{
  "hidden_size": 96,
  "num_key_value_heads": 3,
  "head_dim": 32,
  "intermediate_size": 384,
  "vocab_size": 8192,
  "hidden_act": "tanh_gelu",
  "norm_eps": 1e-05,
  "parallel_block": false,
  "init_std_down": 0.00694,
  "init_out_by_depth": true,
  "train_tokens": 121400000,
  "max_steps": 3705
}
Each number is 128 + 32 x the weight over the matrix's rms, rounded and kept within 0 to 255. Layers, rows and columns count from 0. Numbers have three digits each.

# layer 9 MLP down (transposed), 384x96, rms 0.142, rows 34-239, columns 0-31
100127099104160109171117109153170231153139167143113107117136075066121193082168121090160161157164
109139165123100114118112128124108154120159133139119113132125102091176172154159134107151117157125
068102127145131129112174168084132082161122152118175171134141132146103120100117108143089115114115
112172135134104120125150096097179092102112069168147111165187118139090153128103137104070159113070
049122181117139123123119157124096147173088094145124136149133125136141105188111137073111127139127
120128078090135068154177159063095140115153086150166147132116111079215115132158122152133100132124
177147147079104148137122077160110160116105084138131154103203165137135144124092181152118109157126
085134119093100117145137122114155112095098122152101101184125107124120104122108115149135137103181
116148126087129170099133143144101186137102145098195178113095114115101161137141062137075157140148
117133129117067141132133143174114176133141107133151129116091162147132115157168121132093118130133
107143167132094096129137125160105173122170086138060122184103166078105141082166133089144145170151
139130105149150108099129117118161143066147142112163133129105133109152139205058129184070110071199
099102121126128172081152188123146139127090090128128112090138075083169143129114119107193144083137
133173159068101128114136075106168205094183162151161184156123110146150119110102144134076145101097
092114126106106148077117097133117176126080106137132063129080076094147126091165151115158097154141
172117151090133143135148099131134114164101121177105124094105076108109139098186136158117168144060
129087091096081122157183106112151141131147129181096121152114125133091146128111131116098133133172
151118107147085082103196154179179117146156132069119113100121214044141192183044133168167079140133
110143185164129115092132187138150117088120162168163094090123098076158127060102094064101118185120
106131131104143128140128135093176185072112095174129132147088085190078154111156124110133172078140
128117138156102097114119110129131134121158080205103150138124103143147106108194106149121153140136
112098200081132145106139100155116148118111101095112117162098096161130098108227194130124113078114
146081099166101118109169089095116154141111088192173145107073061090116105166072117147058174111133
105075132094148132107133157115131109154122116126107121157085119123103135167137148119130107122159
122089140119138121101122118129131171140135102150112153149077148096153153189210126190094163137108
126109120168148138137093118113185090102127163129135125067202111114170155110101134080131114161145
151153142102124123121115118118083135107152113124086172179064101086075111135126175142105156141136
109114158131154118131147128096136152079131156153079144183089154094147129157086129229116091117139
184100113163130102097149115132161145091086137191110145166090144129143119130123125189130163098103
130106131174127108092107148111149107064157128135118129122112123090128133166066142121145144186148
143175167121145095126111139068115105089127127133133185169099192121156126131175053185165193109134
104121058190086127080112124088139187187175156081072157146180086187155163108118147112136122102115
137142179147085082072129082158166135142122138163163141084103140098127127147084130114118184132100
163164184129146109120114119142102117120118077143111184174104089140171143150187130051130135092141
167131156143133131142144134141126139098137116121105122131120133110178100158079139136138131179173
118106068124147182151164156173148050073073115226132065148116146090132111172233050081156123136130
111127148067156091134085151134123127119110162106127163135161155098119164121091173152190140147104
114090149129145116135116098084136155112132099090099118134198106155160110070124135171092106097112
102135096141146090160123137101160114140192162145132084118150126063143098119111112130128159142214
159106111119096112106101114129110084116121114137138145149140129213145121121164169151101092172184
139181077146173155132120081131185087132176151180112122128043199181096043142095162142116151049065
130150151131140122149099098113153138120195114166098120156121138085185113119075157147140144194126
119129076115180071133093120138109117171135130106124103095164162148153136164056145185202110180182
099129093182145136083155130140125124078102173184146091072139140068111071072117102138113176121170
135145065148138113092095127138089137155143081086155091178129124134139122161111169112152101092117
116127163133094113082164102101127109076122117112140158157133092125134147187102065100124129172121
099120120146091157210092084130137138122128097101115152143117098169114120131113151173110097090130
137153114152161131118159063123105072142158088183161125177137134095140103138071106142138122154113
123159120065141110105129135162116108099087143115074085122100116098123145168156130157150100161122
156060100184132100155120226149138153141168157086060084161122140105147113133136148204112125116119
141107091097082142132126132130067110102061093067096130106137184134166096036142110157152141109122
110103153134137086147090141113111083123085148164106172133133136065164096126118135194134076174164
159168131100135177141206123130161097165139119128160105148094093071120110085038104145031123110121
128083108112167140127107144119153110147124135129085130139088117157118178146195166182154065124160
089123130113073187135085127104130165168198145156135132112129117092141143154128194124077093128098
102141105087177129094123119189097137158144144108135104080166085085085136112161180131144120124173
154132136139078145147169111127099105121157118142129137158103112098152108164150169114191075162130
169098129112119123052151172113160088103114127122155128089135134068091109126081134151186119207131
116153105174104152158131135129139077161123154164083138158098143135077159103182186130096130059157
144082153166145106168140107126139129099109102160121125109105097124131123152124070194154092121131
188140171131158118196157141125146084092139122126100097138097128068109162154212124125103126076101
131067064084143118163212099108068088099124079158235114119117151106134197129191127183103166134151
155143146138120125161135128089098124135113100130172100197098103143188093123175138158140060110181
124130122169084129081119078141080131094141107124144156176090140201151119152201148104098145136151
085142139118106061114124164124168146150161207097086082062105128127094126085121170127152142113137
121153073126167147108151187071182123101090211142131144164090128120103129087050109125138097112090
114127153066117163137142127125150058169133155165114114148101139112163103193102106139165114112137
085107143099130108185151130140147129158127121118132091135093085152144140147098114095101105131138
068097141164130159115104138126111161148115162193118066124120110103146142152109163133095124155139
104135140162191129135090079150180105122132120088153147113126072094091167150150128149123196128131
166065104192108129164104082130131174177129105158129077110120145110168082119142108159190104113133
147070117147115122169079170157122080121066130146195144118145176084096117138199079090152158111179
129147131114140099139137125126123135170126132168134152102125114111094151124090182146162141090151
108182079051000204154177052170000255136171060207124131252064234250207156125119116087093008255159
104131160136130150152155134117152104131159126106150142082116153083160132156051135143134129119149
208102142136103088145123140089141160096126120133181150082097093134158130127141178129100145162098
119138100148154147130119163156074118178152116118145159148153203113131114129112101134165135221122
101144080118176124084092092172159092109072185124092138121097094087122091099163096162135222117141
148160183132142146121102110131220129154134116162089132119096111150119106140196126154182139126159
117183148145188099107139126071105108115063112064204179104052059185101158119139130134121093222122
117205127116095171156110102117164200138058100041090182118131163141099130090147102073168140074159
087121165096100152137140119127119040099133159107135148159142130105151135140129134068129107075143
172143133095077122126161170138115147167132151115105124129083090111098134089104120117133127121134
151111154178145144102125173164121118121106147140108084132111174120127144114232183104149120128109
158122086152131135088129187101133064144127149135115108125136120118118155109104112216140145133178
156118078128148161137158143135136134114079112190110132176117114136166065127198160103152116128118
136143092116149173071163110149119167087091101121103135129178131134086077142137112158120104090102
141165170156078153138119071162103128151137134141133137152129100114137063095158158135164188149053
165114124148125099152121128171167090151084121124098129176129108127099101116112063129141129095176
150101076112134110153105103150134097123146076062124121156111122138119144196149130123156120121115
134123151135117127123165146132059094087165112116134183136087142121179091125151102144200129079091
077143127078115114070118100168096113099150087062192094189119125132123170150111109172185145099159
139083158143169162169165114065172161180091140121101125096091114120109134153066153087112093157101
090191067154203138157183127147150060099137123182202058102100143155138150147071151054121136157089
092207091092115139095155157173136172171146138124165094112113059141184095102095163101104146141176
091105120105118174106141119120120143187160080118131126113089107153127142134116129116150111111088
128163132110123207172079126068157169105057080118164087118145136195120088116154161134134193167099
125117098107101124158120125131125134153111116122126151166179130111143161063255202120085143133137
124136104150142147111194111124110155167129120107136151120089101102133149121082143143112072138113
077151115181125148105097138185133126188127118116088082134131159141118138098150112136135086163177
102116119179155141189096166161145102199158120097137132069094083180157173099091107150148171078147
129142084142078121108081129174113064143140129187143123082074126186126173152214098178128125199141
133121077125200107123182139079112156123038109114159124117141114171119188115115108199068111154142
139158148093091152121090063145136068143123102116095142045119145127159103142143119109180210116133
110124164117167169107153118156115107131168110094098129109080105064089088178085138144143105153142
187141128132076086146195167121133151139115115149106165115148117165073109177092181063108119100113
128160132139150107117076145165099092146153108162108171154130108139171153129157143145083177145149
117133159127051136087113144094121128112107127178148133182113099089128163133089189111146092077109
111140126117129165185091111130191173082136107109108137168091150173150122121174125179123216101145
083139142114165122086120077095089136138087200156153156123118166149113134105125165135162089146104
093142158136155146127147119145117145074115125161186116133124126108167114191206199121102108121115
093141098151088114100103116088159131069109144097095126154129209138198181098144123136126102090149
158126118127197188141128144092135191162103092130121161173081128136116115146153175165159009069155
117066142119092123140161104099171182165085107153134127150042149132125089126070173116131115117162
085087128200103087155163125118130089097168154106066132155147175084129128108132124115157086156105
125132102056193097122143164128165224090126059129166060142122127071035202109104101221162162142140
117159114191186111181149157160121147151154101115140177125074102124158096142130111104132138158147
137165132117064128113153126141130125144153107105111141130103133116126090158081127116170121140125
111146107109116147092146168093162131095188080102106117119123127103134179146133145193132105134129
149120132142056080097132162093109130101157090183130136129133072121127143116126146121119066181149
107126134122110146110101141152177145147109099115159138161174093128130088127118150097100130173198
159157111108113118084129121135147118100103139118134089150086120142140114177143101147166110156169
105140112083092124063123075133139141173102156106153104114106158168134172115081152136200136110117
083095149106158118085113135112107121115131162164117150110089111138133100106175129103161114119149
112141102135133127139167111121100157129141119152142125116148111164123131140074163117116102126147
136099132160082148110148169099150169155067143157176102115110115157157144115172138109139126115124
127043148159126103053157101092117126185166136150134123135130139085133100083114104196112128047171
115136134143133176138113130107090167067101078150166131093127098184130070129086179136162116143141
115150213142168102181110117171145130155117109096084131143042094138121124136102164101107126046191
170145066134141138117164107155118118087056145117101123100128166099108124077168143156092115115113
103076111147151122125205142118135114116157161129143135147138134124086126112150187190148080134134
136170107099121037143101143151137078145137141128097110145134133119170189103152132131208139142099
112149146134177114064099143094128130097054120164088085176164096150202150077149050152172072160128
134136143108179153106175086157137112108138142125105166062164090136104134105091102094046130139227
048057170107130106079130157157063121141105118119105105090175119179130130101199198087161086180096
168122133116155092138143133089150137166156145167152151202111123129148121144164163151128148118142
133133107169132107141092128126103084153146089116203119116110152124141125173167115128157070136125
129156086135083150159158138161075137178162135133116103109106080185132114146144157076108082102141
138114197093096113112088184170118147127140104050151109100124085120140155110051083173129150092161
124155205148116156166063129118093143102143103107143138064082198104106115119132111151183082078120
160140170109121103048156138091127094178152131138175068135134149118104132139109168116214086239131
121118111133137095144149135103086098108144157118123115139110130125143117117111106176130187163115
146108153102070197141150097135080169147171104117134151148019100152166130177186198171127039145180
190114135129089088134129063121114134130116121096126125142170159102102089123141088136117159138176
141134158097146133149153153138140139129116139186089097133119125150093115099000091186117175104176
099127199063125159088158125125132099103127158186092146147122047099099106143101136179117144137086
112114066099166127143098148138101142101129143109178203151103137108120095140102120134185063091122
193130089134141159127090189099167159002161125133146074110088106158157111148087159112112141136145
123088075179109144150085128150120154099080105072128131144117122141113142167049104196150132069147
130108180138114111121099152126137116082134040169120173121073118122111157124086088125124200126105
151098106085119151121127106114130130149114150138172089135108189108101143098108123191178160111171
136176047192176049088145155113167150166076102111093128149136098109155138109125129137169185154191
102110126109144141137133118124114098117164143089110105143099111130113150114193189125159142076159
134103140127132058095120179158112118068116101122111139163133139141102176150136112117150138182168
174107086141146127116170143140121130141111154164087159152128077113132121105124130111163125139106
132171130143102104132120093128114170108136141113126177099079111137101162122127142095127151186090
091115147135135047172074116115152099131094111103094150131129077142082164130115151126073134128121
191116150159174134159125123092186146092077113143085086105098116080130194143144150173155161152089
171091155133116148119119145129147144158170075163100086171132166119160094118168170193080140146111
102108097098090200148146152121142192093101124193081136160147099202174098091082066097128163043093
156169130127129121068117148102131148111164131147131086098115166103085089148074161135141172139117
130166171136105118178067127076116125111158216114122139173089093047118187159115194092153186132107
083142101115071133110176145124150113111135143106157171110131069104161147131040075116147131097110
212132116163108148089138161145145109170139145153110122175101109217148162120145068144127076135137
169148100161068049116159209100110131082124160138131069149151164148120093148139105134080172098172
100114135116094149127144092122101150133184163139146124132154121143100108171070134108167116133146
115112108125168091086116113123131120143086111128110139134127063160111201129150160160176103135109
143088139098126082091126141136098184140115150097125155119093099103116161148123127099104119127108
148133129137099112074167144090123123124133130136101130141112123152148103098167120164157116144169
135113142063142106132177117121038120175090103163115152193102188030145067108255155160176142122163
137119107112147108091134169130144108148150175118102135147102141164109145115141186128155128117096
137094118142106115113134098122094176101134097124149141085128135152144131120146160097147122113147
119122083149105144161141176114140151123167115128109122183130150153107116093085115112122094078130
139122115125141149150095120136161101131158113143117129136102113079122111170071131121175138135155
153133118108122101139130136161139171138122111069126126136170091124109096102130152141157162111107
144053186138152145094122173124097195114114135159166114089104144108149089137140163105121145100087
162093090158103169175153145141067165134151190141126113038151116139096189082152139114045073150081
071120093102110154119144072091166158156092125131133136106114099149139126107246104084077131134133
089154140095109137109141127123092097081189171125137103145155134131072154173133123174134121136169
108151142085118140123096082153107125110135148145212147096135133095075146124160172146090112200103
124214113174188087167143108090113132129093124131120128108129115095170125125113156144121139234135
115077177074085138114149109136117157109110097123161180135170077216109106098174177105134087104146
148148135123104090123110105130107102121153124152142159119122110152153116146095102140168144146128
139135167165162110068168133105162120167086100163178150122110161100115125107083156113118144081163
095089126081138099106147112107124127145174103147115115100145123158138143127084157161132150121166
066073131061187135164140103173148130107119154102129166133118098177121083133084173088113223100144
120151107078087126157094175119192118039109152016098105138161131201124103166021157160148193149147
145104174103121139121151083156092118164131095118138157169107176081157174134104119154107099095135
126123138073142145096105099138114072099086152139081119058134104171130130099137153161142129149136
140117136105106075115131151115140106093149099149107176164138166082128159145079094162129149146178
086096098138140138128120117105118136170097156100108120122139106121103162138148172165167107117144
156146095098123119150113121123151153145135117072109154147148125107143119122101138133153100081124
119089121144127136148118152096171147069123104149134122115130144102110172135120143144170105094097
171206118116130111138089161143166155131129143140070120156084147147173059113168109204172186180094
113193118141123126148098075126105117139100156176145146127132091105120130180194109103119117156137
139132175093149122162118110169155146082128215149213098161081136182103034187161083148043118071166
143125159141119138075114141128166129204166072159145147099166097126143145159211144068137114147119
124085150120124125121153120092089113133146122172140154121123077104099143109101136076065147149140
125140125109097129156124133174105145130074150134163101055078096140087115046160120134132097066092
118108162142144094126114144136131110152168102121137138101120079117129186164133114170146132122181
106151103130099112166138128133113099132153144116135127149158141061154080147077104117171118184142
160100127102125090150139132140125074107088086150130118227148183117120092119183145091107100139125
173145152163074122111092141195160085241108171163089116120098182145109167132110178061147157183174
107144153122124139134093132135079143156117127189135098159131109135153159124153128086156140141169
191079076081152152103103136171122079073146109130183065130067082155071120106168092105179161107187
081113137150139135113120103103126125134125095117115143160167111186110124152045131121122099055125
# layer 9 MLP up, 384x96, rms 0.152, rows 35-239, columns 0-31
094174091092162090091142108115109138086179131126145149105176154161172150140090145166110134086187
157080126082125145180107114150091127124084130127165156092140112187100151134117105150110162171141
114134101109189145138139127144080122139142173121086096078100136093129095108118089140142112171091
125130156098157179131157108105125142179142174108096088143150120099173117111119167129156142104100
112082169135156125109106093189131091089054178043142128137135169147074139110150102147130103149130
112096092158133102104082107108216120111141174139104136114134088133139104140137087194132138073130
085106140116162090134118138117118119138132138117138148092146091162081171141126127123125122173143
094148089130116097145078141143138142160127109111105130119128066127116120143125127110189110108158
170180125151141103104110103141115096158134133068137137099134150153117089120066114078155127183122
093141178147083131154151169147154147140134132117163115089120129183148120076102111109100125153173
110112113063128192103156074155137070106106131159082095132169137119109104176141079093062086060139
143090157142160134193196156167113106098108135164170146149151092092091102121104125120147125152137
125131133095140125101140115140152098098146154092155142099134154140119089148150161132127124169123
108109069119148142183113123126181148126120140137137106151124135167175106139078124112123120124092
195103109131144120161150122093165059169077141077087139124168167109124121151111124150121123092150
188104132122122088110127152132098114117089115123135150098120182135120172138148175141120097180098
068109188137093180102100099122139093125114157065164105147111119094175128141109105154107131186150
133108119114121120179140103110119098126177124129130162116106209116084155133082102108089119145089
162116168087163182144102137111085086187153210159144106087087082115143131178149127091089146154128
109125147156165104115163096115145131157124108119110079122149142176120127151097132124143143132129
093157095121102100141164082115097102173170155108148107126123153117152151165135089098125142149051
144160143054144175155119138162150098106064118135174087091112090176150150127134128123133148160143
146159152125164160132116101123115131159139096160165103115122111097165083146125130122123137158142
132190115090104120091144092104098136171127161105156126124161129157113142130124152059152124104134
137142181134140088151114156177151083131163150050129110122107132121127105149120157126128140106122
100094144145109141108109077126129126127104116131130123159130178065177175169140087136099195129060
134199097135132116117132155139148098093109120074164122140164099154043118133099141074082121164097
158086128148120153142105143114121119158108108126109143084120165090144147111079165124095148134114
116152108174131187164145137176106102083153113140140078116166177149119100191161100119162137065162
140195105168153122058150082177125139196086178140140064023126088122080144135142138140095163100125
194136156138103079187096101073053090106071116089158177075125169115114075143160105119099077174123
102177128087096104162125100142136080109141153109046214140119153138184136179142088159127135129136
117168070121129150180134143123103128154171143164125076077119125144080165100136091151102140109161
114047151127134082108090129071154134146123144150133092107160120138115141099172099120160165082078
121164159077100080177141160112127135183084099049128102099125116123167136154128120105129173106103
099147156151147113108126119093153164094157187096171115134159155151141111104091168159172155146154
092133168082117120125149118120128109165055193141149108134100164146124129151102118168122144145091
133170178149131165182087140153115094158101136114205056064143103136121191089144091113170190137142
161169057085089108158143181101114096089188105114164089127110142102089115095134123163189121117114
142142123075117106180107127134081081063168155129106124127158140153143105084112163157128152105178
107100125114103094121081136195062138101159119119119155095104174122097081140122072122143131108115
182093144079097150150148092108141149093109205110166141087140174085086135201098094099135175115159
173163129185136140153109151195129149141126141082094104132175105159170111114112118146194122093067
164177147143115152100119144164136152084112169180126088010121119165138185152116059166128158115095
164111101143119146130105139164155144124106127089140101117121122126110135112126116120133136143116
085151173149130161092168093098105102107142203126184128106109161103109103128226076061092147132071
116142137190119106139133107115138151116153127155153117148136118147112153178101161111065102105143
121141120171114134098083102099150107114115135108105125054124128121072119143131117080166125074134
180103163177096144129128069093115115043116214113121106112191178177133058136144184070123138215071
147156144243125084154119138155099050163134151167187070085072119033142106078095069125061113130202
173128163095113134100079101141168167134154132108109166105117106136117178144115074145132129119119
152171114143074142077069143116111084139118069199131106097070203133119126081113124126077132173144
123146138110112101129181136114143137111100081128122094133082168064153137135125103154082174119095
036136116137137159175059182143129137160119121131180161112176113156131143117158101113124139099147
148122138161157122157113165127077096146075128146150120098121124157128149106103062103159143136166
146109117102118136175140133116081162144131119177109096092143085189159165149138100081111086146114
079163133130132093087169106171063118099099168174054106098127165111127123087134090160108178089089
129079137054155095099140120145121123143156130120145115135123102099178146153126034085134149206075
050133149160129084123083087209104123049078168128159166149116123148081088097141155127105134068220
123135067155122134143115096103096111193130128130107177072128124115199183086141106112081098125164
235087095089155163153090162129095112117071156130105135163172153127144089106165118164128111073138
136147114134177123093167136078177117152179180100167175133144117165118128071115079176097156119167
121155021127142096139119120145046097099183128089131078124122146112125139144099176131154163161157
176134160100195120137102114159071137101078094152105126179150125078141096135123081101119136117113
089132141177160085086137148164170131195115202197176134131126152203199107144138136075076158134092
151136137179078115080085108086124129121144162173140129093085165138164134110125116129125175124100
118091173141144082091108145125098147117120180086103105118154139115113153110126133135140090095187
150150100088135111145115062132087141136134098118114180088147101183150110166082166117108161139079
146165093095134141108103165116059133134098158094101088061165120154157092082135144132149143180096
184114151117125132143129182129095081094133176129137102048111133084167182143151133106114161164081
141145115101181176165127156108143143138174102098086145109148137174102154158095089071124143043127
171096118109180136149117163140136082089152102141116168090105112175126094179096125156168157146119
087120066182083104122066077222180117173130070151217027112144169112072064130037111049144210083122
161090143126129122138127088141124110090167143097143066115151161129125133134103155109088142135162
137106130140157072115215136114143047083087167113151154201118173168122101092069145157099104093059
185073134078128181112147120135117154143133097129116118135098157161152120121099092146143109137180
052139225162162119101126105129119089136127149081143081136144179140205128072166073133117117127158
144082120108144094108121127138073148131114147139163112144168112132131202102142121125126132117065
120165137130123150106067097163182126073177146134184113075148075164096072108159070061193077159170
102127107135174161104128154145133113106103144173121135092193087087130142120136154150122118118122
121161110132104122067123119151136121159098137106155145119157161153130141193107147128102131110129
096098115139138088126091146136146144090122130124133096166132199110140130160138089149100150112152
090136100093215127106162144125118128142076172128163149133124139121132160112163125148129126169132
132123102111091145114113154082087155109085160133142128101117123101169128156100124087152169073148
173139111167168133086095147176114144137088095138128100161131115128048106153153118110091205060095
108089140196149156181092082128104108124074116136094090113153182089097140169180134129156115162053
192128145115147125113135192123171131121091157152108141136139033109121105135133067117103106159150
137129095089100104115162061167151144080107170098133131135089177087122121117149151134123093136101
173174122112115080143127145143081147131183191154185158153123106147174081031110141098123103108116
145116088105178112144157086190105164109091094113105096109099107129111204130104119106103111163107
127069144172142120199191151078130135206138167069104155096128103151068114161188097155096067134100
152027179167164152099096139174198168135083158160100158044172086097157127112137146130066152135178
111133140100110149122094110112122208160087223108104149088137089131157104173078145135103133154144
122150127146116173126147133126132168150128143151127114100103162124088207119092095081187056110180
115125170126152127136070109086044105119080165116194124139135156099110149125102120118141115130205
100125146121159165121132133156101131119151166154112147113103194137129120113077111119173139095133
097104082142150140118084096104119142151173155125183105105079146098142122116171154100079136124225
088114102073139111121116163137108105130118129119144122100148091164183128133112110087127142154110
120157124150142128096117132119119135081140131097126092157163126054131103141085104141138166085115
153183127164072127089167120141160123087123152099179168100118103126092127116151162077103072138146
106106125101214092090127092130135167073184171104142121133111101086129122133161096161113102119100
149101158055149109156146144147114126098189168116124090152170111167169127115144131123070106053161
099109102156087114174093107070139122100099147137047121109097095144128162194102123100124153069160
140170099092098148148114109194068133101132133116123139146145157087112147107147127075083174128076
139125129085119162104056034157033136077142183208103201126174138132117133101168099128122108095076
097238114096156104104119074118078093106142071131138110132112163162192082143192125149127123108145
164113075140149116154125094135145119140184123122160110121114116125124085068099114133097118158154
098091134174186059102158157167157104229168162098123132088171152100061111094111088158130157110168
120122160117168169078141130124127150168122165091143091109163114166103065147132128150149173150138
127098135164138127100125078121175057193112173122061123117111151060097126144141082150144097160181
163120097135119097185167203127144116064106129117132126110146170124146133137149126206132130144133
163138101138113076025135152121105172097100153054149130056098139188095110090150111087042139127163
206038038121128089099118082095147158124135126111152213108135176100139099152121085116117117053129
175177125151142094118101158179102166148186170082138137120093074084097107125098132152100143117106
110096175095105070080053106158105037094198141241182137120034178164174140042132104104027160168111
101185163159160130114124080117139106089218181158117080117094134152102117159167166092114144114088
085177165148115150112130215208133063158133190105150131168152122158129170144181141126099106126055
077094168139130155164080142175076083123108158146181137130109111114142122131127073141126149135146
169144138156117196105108117123086160156115121128058062094126116180183124132106125119086124157200
094160115116117120117112098124086086095141153117164093124139101221173143183095066117061104189172
130086125155151181102150153118169129138057107119187107071107138119131101189121102128109135108163
103160119112113151128164108079145075079116166119145101150140189114075174162129091115178129088138
073158063104090140164109087091086134122131088077186156088184103193000117127158125122111172151155
132119118132107108172110153101136120145102178120102106126090113098106163119103133142139120077108
155081162095129148157104107154157112186089120124131142146138137189150112158116165136172129056120
129154143060148118175142112125129177122113159133128128105149105113118071161145068105091104080101
155144120146213101077121103179162100133138157103096121157142147116092121156127114138100191155150
118092095151088172120193117125155076129159170122158074107153117075112064131124095141092091160133
140135137157171175128130081129127164168143135116139114146125165127136064181132136145112078125087
103144138121159095136108146109129153120113131103167114130078111185115140098111136105109146099127
124138126172123084123133133126096092125153145122107104134146163116133132147080132150116166132158
193168181096168173195112084105197091137093141126063082106106082098126124237135121160086139092125
164105122107094127154124163113115118126152184140108080090134166184109088104097161101103090108149
126179120155116131137133160135153136085095141181155155101127144110108134118089131104108142118166
107093112110167127129120107131142098113124078131093099136104079124141148127157106141109133122112
116158131200131154145109126134145125171166175122128089081170115103149131127147130161105158121143
152078207108125199141101135126156082129136055184132106130114101141103160067074050081123108139114
187187162129167060121091114143115073141173170123152141188118161113158106167108170156163176118162
143114163158089184112135081156132110101168145135103074165063177103179140141130088166125179112051
096136168177124107149149114123179122155168134193160162111140182135102065080078076151142136170114
113134156158147168112111121130145107120148142096138100124138102130095144160124114101118138168075
148158090141132082139059152185141129107146025136187058149150147150126132108123136045094115123119
139117157145154105084122099158118094067120144112193137140118117108146140092094169102181116096056
106126083143117075173068113147119072162124176100121104020148141152155093131138165132119123130116
145161097150144064131138178118144109121152140132126152119133120118107077154074144200102130117123
157131138156173130159136086107059112102110126129171124124143123111159077073109108056093145130113
132144082155221099082112071164084086205102117140171134169193185121081180152109095147072004030092
174106164172129110067128132128148147106150094118184114063122178137159146132091105137128067138170
141225162116110173192069091128033109102129161151102104113151128117158167130169098210146116165098
110134113163087111149146137087131104127087193088135115059139132109157138212074130164094168139087
124081134185132137157167113197047176117083145103144126103102214200096166089127164121107099118138
141147126080115108159162134121099104096127086118112140135154137126121160144121112105118133117069
148152141070106213133021106082140107118094135109136122117116159132123122064148080144154132156111
184113120147092128121126109127124098123114137134129167129146123094202150119118153092062102146121
130114128109127127090138139147109126104094137130135105137166148061141088119120123126148132098086
126091150141161108186089115088140129134129107130140095145112190080115061108108132118144156093159
122119169088161097107053127144121131073161129137123116134120132187129099158083121145155077101171
143154122084111122118131183138085109125143185092148086094108100187112172112120094115120113114120
150150109192189092141116146095079137116168187163180134128160136071124101074113165064095108134108
194099130128108122185125107106167135124150112104154131078164086116153141127150145140120137096175
117128166111147136120085100072137144131077096143118070103138096078149145089104104091145163067136
175144109121123098138141083133120157144152126104157100107168117113097129114097174099141107177187
152127108096111153180126106193132094066178189139121102109114133111201123116172119137085155128146
137127166125200142108101160175019120130074107096157112108156133073092127140080140155163129114147
110168141099116115120102081156129162142128139129094070078137164126148160177124059168150078119139
149142123129124113116102101110095162094149123130139160117125158141112067127080135113152097115129
131110109158170116045106149095143141123130143152141113150108145087093132111124152191134196069042
168099100090090111109097140151179086108140124173161127115146157111167082130155102148103136117110
099130106168145076090065132138114119126133181123163063091127112201043170173047051128110138105091
091159091064142132147120056129097143107098109153151073123148105153078151109155105141164147106130
109094128179133123183099107141096113172128147132135154114176082131123147132105128110027099135146
133113095177161119141100137107134090118118153147138161089148128092122110092121173133142135116126
146138103082134122076093135150065148101140104150108112104061156165160138110115104162123167116114
116165116152142152075141105132094095076166146139136132084152112146165130157130098097167124091152
133100098150174144138088158117098091098107135078087140122130092165136123144132156101112185173143
099132118111170091114122093130062122075119132109144116148115108131078136124189154131126173160178
160093134140188144140111118155113178137139136169160068130148154194048142089157120104065180157145
060149138188157161162127095169126080093126179127145140128118131145237165105111138136138111110179
113177063210162122127167138111069071096167103147114106132137083106113143133115089171157063065157
154057106063092096144105147147109071106134139152148156118160160096068183125102102083178124132175
165132150105129122113116198095182147116147095092164198097149138174123066161122169122141130105110
127182128125165183117131162166141117165061103078142148195163131085120177119146116106065105127125
171159199083119156172134094152075125114111123091174145098102105141111087112105158166154092148143
153091147194147088133143126133039138113113115072130139111133109130080079117104123191124201099132
116154104140100067173152118109078157130202073150136124097208139097112184148149112109095063123144
120171118091162141086068120135096089098113136124132096066146144101151110115137122115078086097168
127162110200139110163115122143143164106138107126123142117120146122175146101147151094137104124124
120125060138146147085111140144167137181090141128117141107175174124123124171157130105134111070171
155112103168172149140136102161159162139102090143163122134155107118107142106135130128088154141122
178088144119121122150139139177165131114128136130090154114152100122183114088057084160137059081131
121085164153114139167132066189138114069087105122185158165161136068132117111163145097076124126135
174115109166141089105072131085132123137168173102148179151149136148129203159094088089129126103104
043076167160153164133140154185110094137057117135128141087110117112081089138071110133127098090140
125146107123126113145126143125125041109108117119093070072116117125129134083103119117096053096158
105067132112163099103153157149064108150130078105116159057185141045120111106127173101125214137130
143160134056129155147076137133110114166091127106161097143124108170073142109113141165111138140090
146158115139145096178183118148159094155068209092108142075087125097093119069136107185125149094132
185105095186146075108094094120067065182154197169108094159169169135132126140074134098131152174130
116161094086109134115038148102106116129092117125124115118159140141150120090118123106120143160159
105132147087150164126143133077137144146123139115146062127172203122173146149134132104101109165150
133075140145120107099092036073104131132159134103148143130046158128143162138131097135057139118086
164138126127159145144129142151139097102100057128194062161185158159088117093087113072164182098144
126144101126113159165144156137146095121136125106138115083102168124113121076158112120117091116139
088030107135145073179136132122173155146090114058191175111143164111178182119151140121117108071111
116094134076082131156169196155122145069079143064209168129112172113138076139125094126118150133136